Weights of a small GPT-style language model, trained from scratch on English Wikipedia: 18.9M parameters.
Each number is 128 + 24 x the weight over its row's rms, rounded and kept within 0 to 255. Layers, rows and columns count from 0. Numbers have three digits each. The size before them is the row's rms in percent of the matrix's.

# layer 9 MLP down, 256x1344, rms 0.181, rows 0-144, columns 768-863
101:174127174137119132109159123143112159144119160100135077136142123151145148106110110090096126131132094108125152104155182085109081160141135153095146112117089150165105107133142149126139109111140090136130142099129164133112118097138159149130108107117125133099103142114167091171124107048107155128
099:130109159142111099104143110077149117144150111126142139122143151171151139153158089127148104094124140137149123120150130150167165123125098130151121107084174103084129134124102146162121103087121125100118116123106149129122161099123152196117119107132077117155133139154132096108147130156123112093
097:138115129091124127120122156145174165130140144085110099140140121116117102106087121181162161077108089149096112134090104094168090131134094127124098124105168091136140137107125140099082123141098120122123121135154156099135116148107182128141127144158091133131147114148150128153118137149100089087
098:123147105108156151074134140156089133136158128113097126146162075116128136138157114152147168089101124143099136149128094102138125110106190131097127092119121113112141096117124143140105100141120104120158159131101143134174122123097103188143131093170124171129113155137127128107153197098135118142
099:123144110120107132138144102171128118185154153131128146106126105120135137122098133127115117119163140136150128136151146134161093104138159120108144143121158093076083125107128180151166153142136159128144150132178118104126145139161095086153112085134173122106131151114105170100148151164093123114
098:094142126098104126130140108148108115139139110139105113110163131093149123139117161139171132125095154154101141125137104145138119137135137097102148141142121119099141144074112073133097181114155160156125141157130127128109105133092086155118119122093089132127121132131148114132078129132084120101
096:134133133133127128158114158145152088150095177109190134135115147166140187120090123112093120165122131107155108163119171127164154081102137168160150138122151181141152145168128113116194132111131149172138089104161085102109172144105129114142108094150109136124142102150104119127126150104137147119
098:101072112145110122119179164098137149130126139124154151103087124142129072118153097154134149144119143167102126165115121098170119139139096124132132147099123129152147173126127121111101153124144111115139122117147131125095124129205143161103146177147123128124156127088127152118104143119099134114
102:091121099161118151162080118195140136099150123124145106143144101124169173139111138142134113083112144116111121141101154124172161104118108150116090114144107128119135139123118114130104160140121142133106126139152118166128151116138131151155150113142162092144174109118121083132094157141119165130
101:139119113105115142172106134072117121118127130143094130190085097107134136127160074109128143124128133110143131146127131122096156087140133146107105164131148158134142108131144106153135085111141113138091136065150072138088135113148163147080181118127142131134155123136133139138110109155124140128
098:150144164138145144107152158150112114132124157116113126104103165170115115144132164119163141145161128135168127129124136140105130129141056124131152053082128137149130172117139123133116087117121098148111120145159091147111143138088146111138113146117126116156141073119160114183119139103149131135
098:158150138150084133151088144136175114102125161112083098146107164139120111135139144103207101139121134142109126147127111128167119166123089097149138157112120156142127146140144133102160123149132132108079107109119114125138087080146113101121132139108166118113169167160121144123114115165136133099
099:133159145183123117126108137127155110137107118115096095132119094176111174123145144142144100113092150113147150098162119122101111165118151133094129134150105125123156145127125141109114077145111109152099123143107154131138143099119097123098143172182102126132167116117136168139133166114171164147
103:101185114166114101123140124138153130087130168129134107104160122148117133087124148138154177151092109084108147139151071147134113158132169104111094144105127105131111115136107121140123150116064144145180115149120133109154139117141117111154132115113147133134097125136128117111103114123156099088
093:149126123127125137094111160098130130135123168147111107125124170139118087153113146107128145126131145133124150152154114105144125110087099134114157105111085181121140132097132132142112094143154107103127144149137150119101132104112120144150138107145147149142117136098114118115118146114132137108
099:095158110086121115066126122125162130125115133142127122111169148158132111109117124175131124114142117085095164102143133114147152108144131096147132141142121142130116122130173158074113099085118132120123181122109134109142125147141159102149128151151147116151138168113111111079136096136153115113
104:128144109121121102143129116112131133143146126126100108110083098109137075114158131127099100118142099168123081134149147119136149140142109122110143115093103147113145122120118093122094177143120117138148105136104186108128147117161125116113109095131173117096114042154146139162108131169117126120
101:074160120123126091127118131124132119168159122107088124112097152139145126108098119135129112136147169143156148081121116155079112133114155096108136103071139125099152122131102125166125135131118102161152135089151145154150111105120146129104169154092114106131130132127104105112192130136160129127
099:078142111127113144133149129130159120147180116119201146118134140168151164110153116127145155149153101149068142123145129147145113156154145112117109121105176096112144110178102163134125116135156122150110090123126109141118129121112127151149122095155135098134172136126120111106160168173126147095
098:113138147108142157137101150130133090111138108107110154143154157103093123122165187087158114115124119155090093137160173092140128140151123140140155104142131125133128167157156134151109131104098098091166128169137144098135103175142129118167118162179139141119113149146160148110108130149130114128
102:129109115152137104112114108126127107112116120145133150158123107086128112131151140124143126136204115086181152153134096162083080058144133100133097130134127117167111090117126178121133128113118126127119136101147118137149165091158125116134199082126119117173095120131108121160116148163125141158
099:126152094107142116061149131133119117153129109155103105134110149139127124136173151118125180152100132142135125124121131136148071171131147127161153160128086122168119077135126103147082124147121141137087144143106109106129158121137135125103131125114158135114087148125100172141153124161153127124
100:146097111122117130134147134184134175141137118082106127143115117067156132131101109127125169114119119116088114122111117107134153092093117094147149160149099142099134141097139115162129106176126102131147152091121140153136091139081086103091127163161117118113112150125100096156139149099125126164
101:122141113137093124127122107114140163125147154091092142122086101143154147166063093121152158145095122118100122140124137122122138111107113138149152099101141114085109168071176132144117141099150140148115151144093126115102070170110094144092078135154132133067154108093102121115135124117069164117
096:073154166140140150128102124125126100089109118139155102099133144108142155158117128140101111148088131109109111104127142109212152155157127146109159116159107117097115101119149112081142105153132127087132141163083167114079124132113130122112121101172140152111187138084140107133148152113089093127
098:147120160070096149122153168152064116162137133156133123110150129132160108098128113099144116097145101084092164150123128098136100132137105139093101117122121103113148122148151128123113114103125121141133080132131140132169103074105147122136111163127127177104137158125131071054120117150094162153
104:138109096163111070123155140129166151110112130125097179118121151100137129106103164068126121151142120106127139127162142136122108097102144103112098119146148119105143157144121103103137139146123129077046161161144095119131093134145121097134143125193171147114128161090134156085116112152119134098
102:093150133148084106188103156104159143087107104107100131150141135126104111125117135085156118149141129139128097161129128135165143175180149121147138118125113130098121152149110113079103151104140109088119172124133110037100093141086155086160133109146151144107128166186140125122174123144132137132
097:142108114131150150124134087138141163144154092166148118145180080137115139190123085150110110137144149125141147143134124146143137162103100108121139095152132180131147087173103141152133105128100109159141126112166111089100126132141106134111149153114144112152148121162129128136118075090109116127
097:117154164073174130145101120111127146159189127107142110157107153151127121120177113074148101166113122104075143151134128104136103130175123089103134143111125098132131161142116102128117098088120106080133103143160087129126126067110157148183092143155118116095094100073143119128130130182106090133
101:127147130168153145112122087174179131109093098115099185142125132109107114083108128117139143114153179155142150145144118136159138092108102084152147114101140152154088142145178139145133132119135119142119113120118096141107093158125124172099126123125141116148117147120108146110157110120078098123
098:134160141109155103145133126132142206121138144143149071120138144130115123152084040140117150136165143131115119135180121137122136150121099117140121106094110085120135119135162133143087135162112120122126141161069095129104152133107103096128116138174135145130175123179118115158132124134101101120
101:126162121106115150104151097144080189131151101139098142137124120122180100114135116143174148119144101136082123094136090089084138133115077105118130106182106104092160114120145114111113176109156090167133095104153096149148102079101159100059099096113099126103118077154084147146136172131144081141
102:112138110102146152118097113148146131154133111122106114149100157134155135173080166136108121101119131108144156127162154124139150134123103161116142076144113128143104121127128105116157121103111099151162128105150122108115112081136110111146124123128141147165139092107111127170155124108126125122
100:141083112146104104104146094104107130132117125149128142122126149112147133124126160110149130161097122091157107151120140133152168136126145154126175120126118092163139107163087099091093158100133111140133105147122147132112156101170139107131120123154108144163152160144138135111075103079139140120
100:079124099180102122147126088119104159125127162145118123132158153093137163140135147144121156092145115123125186151118103119082157118120142126147133161127158151097126114160100122155125142144127127133125171159125099158128125130102157114163142125173152122122129148069132132145114106118114114142
099:130139028113146106125131126113127126127107165125128189144118144108099129168156146126132103147147128144130105121116118089123129118119143125115104165137115169124133099128118106128097101180149144103146131133127108082147152149111133149093099136115134124133128118128110145169093140141137116116
102:069177109103107133122130143136077092075111138116145117111184116159108133108151144099132142164137145147150095140097166146120135144096109109158123147101157138149165104118137163123118104151126145173098104090186093130141175133128120117088116115160150139149148148100111147159133095176123061104
097:115159148152134130121154077122113124112125152141098118091100118128154106186112145121130153129185148108135105153130142128112119138135147130087118123100114161157099110126117137091141124106159095122120131148139130116123100078161139149115146100148143097108104158150160153131157104121147124131
098:091146135122168131134125101092148133104187105126153107123095148091176106107108142107114112114150169119168141137109106165106167159100136112126134175144150108094116129135119191114108108131161146152150104154125113133167099148133139110128190152101101121166108161149144135118115138112123111126
099:112113128117125158171112112172144091138117111126141171158152132124177093130153155113120133110144125160125140118133140113139077124124160200174091121167121102073121174154140110134114102078093109104158122138140118135088143114137139138112130132094179143143105126106104123169113101112138123152
098:108127119128128121137132119133146132163125110117086180081162143143080113112139141103155152123107096096131105103116162113136152112138144126153120170147120172135165111119138086156122150141120150142154124092153163106122107106103112169120128118131167130137094178120107129130176158106112119126
097:101148101134146103154099151137098168146140143126151110120118083091129066090133107152154110146120089120128142109122127136126126106117149163122126096170153091111153127103156126127136143128062141112131120144146122163166079116107146127138142133112153169139069105145128085122120103113110115097
099:135147132119145139138136076171097134130099103113143197113153104128129115152135127175126159128096171134111163162113107163112100150122142117175116146148066160095110138152129113160131119109098123184164126177149100073090174065116069113119120116150112119097108107115142147149138123145125119108
100:143089076157160107109127132106111103142113130167139112147138124122124117129084122135158093137131129109145156168121092108123135149126123111110130122100114157146112089098195154127140118125111150148093114112165136133120171102124175139130130164092119132148099143126166142180114146125149120147
099:115137123171126124122176124126134137151122122121145109081138116146150115136124122084095128122139116160139117073140140156116121106094149122131119132108153181126128101154143125101133109108118093175134178122119153142132116132114100127135133140100106141160097154133131081108139108146107120150
101:139159117162119137114147160105139130144136167148121090123162109124148108124106095156128166098155110136135156161090133125107102088074146126118133134106094166136127088129113116108145135107139119148076158130110131133175156170058109125107085123103120111137129137106129128150132130123070138093
101:139170124119122139125108127104163180087131170118137114148162100128135099151129110111097130147112132181106102172138110100087113134162151169105166120126117123130119114103139120138151113057151097126132143120077121168161051122088134134120143153170135108153116120095101150089156126117108134142
096:114147162109178142150136133137088127100119160166104159112156128132121129133094136138079145114147137115101143138137165131150108157153197122109094117071132179159124139171135124115113140091150129087126188103100150115096147094117164112136103140118131116123132110112145120127144150106127104106
098:150135139132144145174170119140080117112116125151166170117113142102168115137122160160115137160087155083147138127165146115132129144119161147123123106113116171140103079140116084157125097138117160142107111125139130087124157147123127128155101117138095122111096107125127114077115123129120191123
100:166158160093126088139133132161134143128160115158099169119103137138130098125160106101087122121170073189145113105133140146141128120158124116105165079118166117098106116130119097126150118121099099086172167124137125138145155147138099156118126169097128152111164139111131155126126149130123126123
105:130096138113150124104102106132102148130115165137086136164083112116120145118108143176104129131122122091094144165114156142097159114122128121178113132116103101163133152114123125126123085159156124195127155103135103138131108113064131140148151132123105185157114143160121089078126096079142140097
100:119082140123121124138143111136128120128122112135125123172101099146151154114123137106151118100133104094149108091105116155158152143157132105115121110098096127157120147141093140067173123117169160101117111106083149140101102144134107076075094148119162136101164090133115139164079168096131108126
097:125106070142150151134118081096106104119144137163113096145116132114141122126112147134150151093086120142119116163183138150176085139101156102122105109129059188154143117139132163139125103118082145158144109118178117127182074147161112110147096162140140159136147150086138183108140145130077168116
100:133120090118123164139095136146096178140142108128090113129137143145104098135103088105128111129116132138136127122137115105142131133180135133166101166172140097133118145124127148109141144146137120100137149104170137149095166088133129128137126105142137154114140126150101134135104151107145091123
100:143073146121165124105116131132103148100116101131147114169136123101084093102094147118151157118144141118129108148089122100118148115153113181141093141104176094108105132146125162157125123134114100146123134104152132131118123114147095100145140137138120129140148140146134147117136137135121130139
101:159139175134121138132159116120123116166135157093131138110085137133165101155120127167120111128093096093166118167101131157150129143114143119105124147140115142113146110117086144131097119089134158150095157135168134175110106122154141156118124100136122131070121190088160183164131104114120166160
101:091138136165138129094093176113116128105106090148098184181102151113108166141144108130097139104164198145136127116112163135118131121125167132171131120102113123167086123129111137144132128153164135116112079153109139057190138139166146121108137147139154114146126137160172114141134135079141123108
098:120111120118108135115123102137139147089121119143135173148184110134122114129129109145133132140100115156123070132126143099104150086132134138175121137083134137092142149101176119117104135124156108127185141121133119143190106142160100129158106117114099110144133169127124118121144114134110131134
105:127150099119137098142139130156145127123143161092132100108148153099153162160107150178159091143152173109155101098103134127117152126146109148145105183118118153141121141096121148173150122154143175102112125122124129183096145145101080131133125123165103103126088105094132141125130149116152129119
098:140148103115143134126172122147143114120139141155116151120149088142155116135072051154142123100140151105126120087156119131138126119097155114110129142121119139110098186105085147137148169122092120143153095117134123119109161163154100118137143128148114162134086133123110126096151129124137112121
099:165163117149144119134166088150071155132160119107107121111130135100065096143117087157164151106117112122139151124197128148146132157119155093117117158081140124159155137070128127115123118127084093113107161116132141133109165133169077098113128140167099158138114156104140134113117138142066114154
097:098120111137133133155125148120151122101145104110130108180095115110138100102139121128108112165125131112125141124127085183096144167105110138128095143140133118106127115155149170161111130165134123101150140124141117144117185149172132136126100147143119158116091130158108126124140140142144130104
100:126133091128095134156105112131121135128169131124150137151135107138178138109157140175119145149147151109093147140171157102129134171125143075139120152127113158138154147137155079125142109173131133123110089123093127090080136109142121150142110170101113098163164108142190139085113153111125108103
102:113147177175146140149118145140142157148126121161156113120092102117111137105120148110127133144127123151111123128150119133133161122107152130149111135128131149115144114119193130155150155098095114125144135107098115139127156148115057141143132165098105160077175077137138145124092183134108126142
097:100124144109113130079145112160115110041163107124131135131123125109097126121125097169134176115145134131130069147089130120134129125111112135124096133130110162132178157158116186094143143103091143109153124166129155122155127130110134102136100101114147108124128139137134124170140125096125127126
105:124105115164101100152122097122114134136100144145108094114165102137135106139145139128164086169102098118152179144076081111149142115101133168123133146085127126099163111118142121161118137144113162106137132118131109116118136119187116147102145123144130090108137154122134157116136157148122098131
100:068126128157117160110104140123111166146125139127123121133129076160102104125122152107121146150140143176147100192113097178132124117152109164145111201143132130102115143130114104122120127123081144139118101171133058080159144135144085099147129113158148117112119110149163135149146088117114125106
100:110144114132055168107124129118148146144137113132105155121122150108164102165142148156131116140099123098141154112069122112104120176153128144099142160122080143090159154100130093127139117158150092162159113104137151104146097140118099149130125100145133153101140145093139119121154141138131103111
098:141134154127129124115103109143153109104145087152130110165144121155138152122146113125087116121121118085097139144149115131101128132139122140120144144147088138146132119132113142121074137141152142104090136170163103117149134093131116125108120087150119127156114126148150166119127164125149144081
100:149147106100181139160104175116150134172147134131117096115127091087121128135114122074123094152121137114143147123170093140143063103141169139098118183093138123117139077133150108155104140090131107186135134097108102136109151130130108124129127144091133147127114124108111131128122147171170124163
097:084124115150139086172125138141113112114135138124149115117140112118110116105120133144162152125099145140126147158082128115153151088089118095118133108136125093113141101120114133137172151103151153097142167147163134163155104126110120115164131114113185142091098129148135137143086131154123158165
104:099127173142134124127094158130090146177180109080096162081131129112098091141124138123138103127123140092146118173075126116141169116138097158117090113110121132148138103120136163142140103086099140144106113144125122145121137108119151100137122106165116164166102123117127127132086115174120109146
102:134095165138140172123141139124075129106145137139098127151117103099143138086129145110134102153087103125138119102119121118143102110127168135110093113139155107106104088109094092137154093106128143184154115098143126120131131087132111113128154131163151159141154124132160150128137151113121133121
097:149127158115161157117136126092128144061120150101118114143118126102154096146140105147115129155136123172105163119192139122135099128129134149137178109107144138115106121106132126082144139142106142132153123156122129118100127153155095162112122123164151156118097102162192119110142125105128140111
100:124099077136149143142163164103101166114124066117142125130129129106146110094100173152123150152126122122115125171102175125145190109135174151137089117149106123138119105115109150122143097115134081093123107130117150111110136148146120084139142133134153136188074131128115109105140112110136117121
101:137133114134125151150106133129128094122131107128118145107123135131140124074107121141125142188164129156112112160155083125094146128136154171147093115113136125085117130132141140151155223120117123162103135104143151127113168131132127138115135152107130137112161176103137096123114148092128131138
107:120107096131122134126108089088115172138066231127124161122155141135147120138176129156118132150126134114094176129145116124138140156131133109137126116148108133136124113146107156144162146178128116146111157126110087139144135126085141172102146116106124124114177172093083157113110069142088121139
098:118167117127164124136169177135084138112135141131118083107139149128107172159086123150101133072099099164139097166131098159156085119138103125164119115130108119144134136075139130120133115121153188081136083152144113153166137116105162123135142123124128088143123109114126093135157086127116169116
098:151084087158177130155143133127161096101114074100125163163111124126115143182114155140140129122112156134100135125168098120133168118101114188107094082194121138082105151144111098143120161084145134103104120148120139147108129115117095127115148129126084122113164125134150119131177106131157108121
099:127127111128099126135135104151145143104102161116132113103153135135118123149151091156138175107121143127162125130127129145136099128110122129142106121114129099134132097209081152109114130122112137104123109111138156155172156098129105159136113108119131115155120108116141130096107134129132137111
100:096141145158140092103131127147097160133114169095111120111156128135117157137065097074117119130111134128124139121108136100100122152149137147105140110091077139088129111141125118146153108100147156162126128089160097134128108080104152179161146125158147150161139156118178091126134128117113092135
100:068146096176156126147114084112125141114115099149135117181138146145079125125157118085111106158138100102157164100135135120150136142154156113164164111108137131152115139157148130102123104113108103125155147137137155095144155103147154149154125133112120139115143077125134103111212101137143114081
095:127105120123147107135114167136097072131162148109129065119126144128116152122166158084124148150138105078159146171160101165164127182113162165153107128142080098134120129165116135115093110149080131133172129066188113094115124146090179122114107127136136101167126113090165141110138118128137122136
103:117111103124115120140124103176124141120137107146098097162166182112150131118144120123118133152092153133130170129142120137150107119124124124143129094151122128080102139142129142145118078101140099153137146174140164121104154134110121123140124147126130105167134141135124130119152129136151137117
101:153129165133143147158089097138135147145137172127135167181132146149151150160140132108156162146099122127119164127136144123144141114134150134127142149114121142122145118145130136177128097111076137140086146133163156123125149126110108099114150146089117134110126151132102130139138126154117116101
098:082150118162120134109138147156117126129059156180146101149158154121141133135136100119133073158156123103111156150181096073126105176125146135144150148103131112160153124098140127114109144153133130116090136157124131103101097096098195117158135133123127134104144140135129082126145128060158120110
103:167173134162130152137106153151162132150144072136148151127118140187084154145164113136127153119137124124076136119120113116129074086107096106139154155127152130087092128101070120124148139122145143183129155116088170157143150120153114128153160128147122130115141094138121158117153155141186128116
100:103125136100122135099181136095123139097136152112080117102148131106120173161110142130102145139155179136139151105141113154161130180140115096121115152139104127123136139075180111114154149098106121119106127123142134134073104157111123147105089089147151115144127134134099182118122108117059107134
098:136122121106151104132124122179101133146143108159110124131161142086078134150135154153162092163125180143105127150166102130147099121135080153110150132127131185163123134089087182145128080098110107109147090125106104118134106120133147158115103141119136145156097144117124137112163158110153112119
098:160129130142137138128163164074093123151175156168125135135154113084094154109118135118096125128133094119129106186145085158144129111118172139119099122118130074122118133064127121192094127087095151145145146114142136107126153144131116146161110104170116148093119143117142118102067146160131159105
102:154163140117129143143106161113119151105127125119162181152129119109133144128095119105139119108144103168112156111117135148168128085101158132140127166119150126125150119123136076129120151083127122128094137120131115114136139115153153157121124125094145180125118134141095135123120130116114125113
100:106153176115083117129115122142140169142145156127158092138114128125116121157083111133148124117117124113139132145124130123130124132146118147115158149125095173174153094125115188175140115122109100130106144105141140120131106119115155133133131111130152129131102134123152116152140106178108126131
098:134094144147170142171058102108165146138101162199144159089096146095139154117110149121121071128128138108144138148124082171118112129120155124092072165118118153126135143125151139117123104079113157133099160130137125143128123137140167085108131090163097115144095122098088099076124139112090133115
099:105167111113169115109147167116145145119141123113139101165102168145139128123093140149133081165176125151111115148135164149104115121107134123099168167113145156129115120151175156121130107134131077127151108114163098150142114124173124095173170087122121157139132122159122154107161095110153159113
099:082109122143112109135152101090142157126121140126081131160114153145097122128128142134125125140135098107090126130165153116117113135138144111131103119106173131125109133164134136118067200124126136121120163146105169155187128134116152144139136122144102091151135123143124134149181125164081106115
098:105159099108132115120125103106137125135108134117118117133126114129160133100157113136148135135128122114154125136121099163127143123147092142136108130119122155144142110137116105121161152153157152142124118114132133149157167150108144158104136102138131147122132130119128116146128103184100143150
100:109132166092159105104166109102094074109176116145144067112155120127099115143160149123087134143143101128133105131151128097119116157120126091106151115095174117114109119106130117117137153140114126125144090130124140169134108127155104134163159101171139093126151101101114080082132118156137127115
102:155122089136176163102132167148112139108177048135139166134117122121119171171136120122162088126165135123141134143120120190134130102149110136129162131123111128141134172149113110114117121129150155145149118138051114129105123181102113158121124135143090139168145131113131095129121089127113135097
092:146158085134140121133132107126159140122106109108145116117121111127145118144152162134136118154126119145137123106118146108147063099121146132172159115062078100092124142168139146103171138139143125125141143124178134130123135151136126150147146142123146153115131121038138120102168173108120135139
100:136147157102131122123120097160088086125125134090125147150078124130121141113067056065144127115108115148145132115149115134159109109107154133124109118139125131149142078124117157138143132120115094140127102127165149097158116143131145134147137123091099154137119093121120139124137119172152125136
100:109134136126134123107129140160117130103131108086167102133113154148140148133092160131139165146108163123109088121122079138120095095091132101130155103123142161154129108138170126130085136112128140135106114151133164161117091148094139116122130109152116156122156115146132137122073106130144157151
105:117118122105103145127153148134145114144129145149118127122154139097110183142113119124128118125131158125161096175114146130116159131115142129103134110120148107137121112081099131118125122111069121090109129107144157099142137079124116132108158118133147139125152105119145141159169111147159149120
101:102145087135111138108148118142114117139129117094190137110125116137136129136118161126092153128120110122125135159153174129113118134103127099147084131093118131097139146110129123125103124120079107142148101123102152139162152090123129137161135151127117105104152154099134153112123149146084117142
100:143127125130158143154112095156144155148067112139140090141145116122120136168076113129138156137118139124149129162120127133111175156110145132119111132128127087133155131147100134147136106116105147171125111164159096107108120104129105095122157128145157100119118153129138154144100099107104149150
099:150109097157118148130099057126132152156115138134184083153121159088143137159115122142161110144162122105102113093132117154115116119092063079119134116139142110098087156119079107134111113145122179114157106124129103159086111169173138164133147091103122106213087149134120107167162085159131094090
101:134126129103131176146133160157132143137112126081114098078104097149150117110127119073072145188074150146162128143131133162134133131126099138157126154144099119149164134107151122130058113133112125139121160141143122107059126130146093129114133116135146131144117104137101137091137121148101171117
103:104147130166117135133125180156079134119149152090136155137155163115092111160126107137164111145094156125122099145121096147082172100121077124156129096096118142135116094094136141147135122145131119144132117133138068127152179140140125076115130091088102134140147137113134172096135133082158141118
096:136135135156090103128110130131066109135113152125124129108134109109123099082123153128091155148126063103158164141110123149113111144109098127089110127126136139134064208113143146106122118147097157164131075124115142159137105134105153161143137120116128122151102154117152117114105100107171164170
098:138155125143133139139092158125099128103111109115096130147145098096072171105135128153114104112126138145125140136112157141100164142122128128102131149115093094109101161137152171130111134162081134115146072169124167127086113117137118159141094129147132168100160144150125161119126144121133159134
101:105155134089137132116142187112167158168132163162185138103130092123114128158145113109113124114126132090166143117120118137096074070110168127106070126130143115146125140115133102135134087155121139148120118163132143120133077115083133177155108112104152120147116129135098109137098119135121119141
103:137125093143125117141098126126112144107143125069093109135117104155177117158111131108124147114094162101112129142090113120163132140147119155104156110140137174111134136111136117121099150138148115120083114159132120122132185134160124143098101117134127094103108105129129130142126158090138114111
098:138131145160109106109121145104151115089144144120132137136155148090156127135118111161118121119144148118140130135101160141124133130111125105111139119138114105129156139156108086145117127156154157140126139146135104104139123160119116117115094088160107182124093097099119132130111138128134132145
098:137076130149133112112176105169112149098132134086114143122085073155094103148138120159129168157169154163144117127112145144115132133148088144093078104098121124104138157094108150140135097143100138125118103105133128098095130080117159138151093128195129143182143135141133141074113121111128124127
100:115143137103116126118131136117114111127135146118113120107135168163122169140105109157153138133116131142125110157149117119130131128103127154127092112159123154106155116147131140061174116160139179128186123092118100123134150119108151165141152149098124115141115119143092108132106105140081146114
101:182142135127121150097131143124137121144117106140157152146135087115152128141142101173096113115145149129065116080135113129112113138173129115134121087130152085156130117174072150159156144129137128176154151091126120127139084138155129146106097098108139158122125113100121108116123109098113143160
098:118120172125124126070151133124100143134128175145106161176102131139103129144138135108099117106109130130138081156174126142098145132120110092128113129122104158143111117150172068079162144107119125151146123198130147131087119151127098094126117134107144106172146142098108184183098070108115133104
098:121121104105111138105173129171125166098084092140108122137135131107133130117159132083131077090116123094152102125135115114127113117157123114098116141093128148121097149121111155114158139152120082151094096135146089111140123092151154073125141182104111117110108126132124152141152094145117104095
098:073122150137143167123123110113151077134090149137131138152134090104124112137140158143128130150129143104135130145128116094089110142131112110121131153102106119153104123133122107186179170118112130133153111088157132143130157135113087165136124132139131107186134139127138166133112173147147152118
102:099108151116115105111141105158125167132142089115098130140128130117136142135142098139111143112125107113137141112134113106183109047141107127128135125129110167099107119133129175128130112147120138134128135151154141135079152120140149164133122149065203131135133135123089163135140140141103189110
099:127135108148120133159099110073106148109146110152144119107123158127148142130098163138051119140121153143122073162125148108126126100099122115108131139143110085102131114149142103103163159143127157114133149139182138168125156130093131162125084181121107132146101133100099124086137150122110157098
099:154124151118111114119170107118155119092097130134079157118102125117114127134133121106150103121167179141109161142098149150084122098167111181117136094138121140149155165105144114092140114127125106155175146133120110141142175093113155094118097137090107177111142127164145086142143160123172107151
101:092094123119153109125131091090146169116168134094123136167143080161110094133118108135150121085113115047124150119140122141153121136166131119101111162121148134097150142114146125132131082137127188131121120171149136139164107125041127182091112132096109099125131058130169141143128125107150094117
101:154154113101143114102152106148111104091128134095095146137168094122129135140140109159102134162122131135149182110075136164143119173141136120121157122145150159169118121167173140116085174136129144138127119096111160135150097087113148136106141157124158123110128114098117115134184130116127083148
097:113102128124174135104134181137076120158144140122119150136138107105099151092122099122115117120153133121175181125111138151128169162122081129121195132142126099134082091097129176128123136107139107138153101139110128107108168139105133107154067085064083166099152117159149124129119113121103115152
101:098146119113163074094084152140140146098147136120103077192142147125113130146144113170118126130140155164126128135114105122143128099105149169164130117109106088140152160171126136149149139130169131117080096108095148099127156114161161155132125168093112174118080093118100143159156114140109160127
099:167115159096110146138122134154175147182065097127111135081120140088108120111101208166125172163110121133129139130113099090132103127159181166118128164107146128145130140112130132162161133089156117118134091108171153160135130110145129107111097127155141130160118079129127151170123155144115106109
096:125188141155141158129098179169134148147125118088127111128130180085172137105093133158159133149173129145113163103143148097123120169127152113084096147182113113162120106193094146141153099141108097123138146154152181155127128096138131145131128107120092114099124118078159133146081080159121088137
097:159140143118132110121138143143162121108106135121136173125140155086094138165145110168108095108126107153122119129162155112169095148134134081091144074129118140118144138099107127145127185131123147116099109140116107173119110134103124159153083111129129147153138099107127144146123116122128092096
100:175154118143125142151102148124128142170101116120118148100144164117140158113055121101118090107141131131167114098098095106082155108142118135151156108100102102101109123113126094137095107153154155149133166180119128128153144085171087125111096127156116139109087116128100098119136122140123104129
101:126152139137163138153134129129125083127159112130154136121091162152150108102113142136106105095143101169137146127144133155139149096148138144155107114151115117098121171115130121104111134145163113143087130151107119115127113078110146112192186166130123131125176066143109118153149133125141145134
100:144152132122148120150125124138117104151133155155110113119097168136096127098133133192137105131090134123128136110124098137155137124141116139168102146126136127099122120114138107131117156185108083141109105097123094133099067161090109158131162121126140141130153095132150122118092112104114106117
096:142130130139141149175152112131154134138164110089149143099159163124114095136130095097106118121107141114121153120086157073105101099163102128126140120120147116130115145116116097153110093111137111120155131116134144148111128140110113085133097146149141097115146162088128099127141140103151099149
096:161086136095108110095101117144103100112139151171128134114103142129113094148132132191128138132139136144154176114097130174062134085100089109129161175104128147144128151110115105136133157196127096129125076127132164116130130098133138147099111134120131110126092148120137114136177139124179105146
093:123102118124191152093106150126083110088144123139126166165138133132148096102116154116103140114130116123116105118134121105107095103134112092116095100104130160121109087106104132133091137120105165160136093136110106130120120133115155167112078138087116112168083159129130160139113134136168130101
094:116156138165150135118132101129073122151152128098144135097085138113131179120104062092097111131145121166114159128116138120140147131110121144145164116144103176113105122122124133122141080106151072118152116109119100102109115118122111105123131117150106092134119128111113136121140128085131129123
097:142163150126102105134111105115169108105118159135147134163112078135092154148130131101123160143083130131158122137105142127054096095116127091093090160110143139154123111124128095128136123121123114128152168157113107156122156108085107125083109182089111150088147173120108135099141150128099125076
100:100151096083090160107147155130092127115128156172159122137149168140165127106110073126101113097130098112122113158160169135135088097140177108106166152137141145110145150113150099115126116134107180090125085100142128174156144147107087125120127116166107095113096081118150182139161143088102078113
099:110114117129164107147150099126164128130132109136125116110152110088103130098148125164147161142118093171120137146129134134117110079151184053161149116111111150153119160124114158154105105119141129131085141141120086136163086094097152084130189109160128152168156158124124111102139116159136162150
096:158179090099183109152157138145115151127133119139144164142135140115161098139102143113118139139142078107138076109118125104131119150147121107112123169121133096118102130115153127138143116123169102098103155157112129135161175107131112171143133099128123137131152130108193120129127129128170135131
103:121106165090122132144112099140081117066130206153133142136132138140121133146112109116160157120112162133136147151122160152121082090105137123137163138133142129131134128166113124136148145160132138125082109127111122170133101074083108084159150148134128147132073164138144104129117136118087162088
100:102086141127114118122124091099138132170122163130110124175108166173105106121117112140129113144198137161096156139160083142107083117141151044125082118108113161115131151142127158115174142117129111164138125162093147119138120141110102103132110112133102150108143111115142121100114080163107134132
096:123121168147157082110108153121124117123142087163096150119123108158129144160139123129156120136161133143131108123134125109146077150156109122132130106093113154162130109138177144151187080076108136114099153129145120143122145115176163118145129095115156134136112095072121129151116104118132128158
095:160094133151101113119128142164121137113121185133123124098110146125160147089125156158181165126108131133105153110162119090149130077145166122155111110106126109154129127098145123184124127185096135100149162141130126130126126158117131160119119092135148130127098170104139149182128142148115155125
099:139151128083164134057123096114167131140169121122109131108113139129112127089114166113106146126123139107148146128159105153126107135115115146117095125169149132142113124132108132160123124127126102147132104121143135081127153130144112161132117154100138106141080136171118097137115140131148126112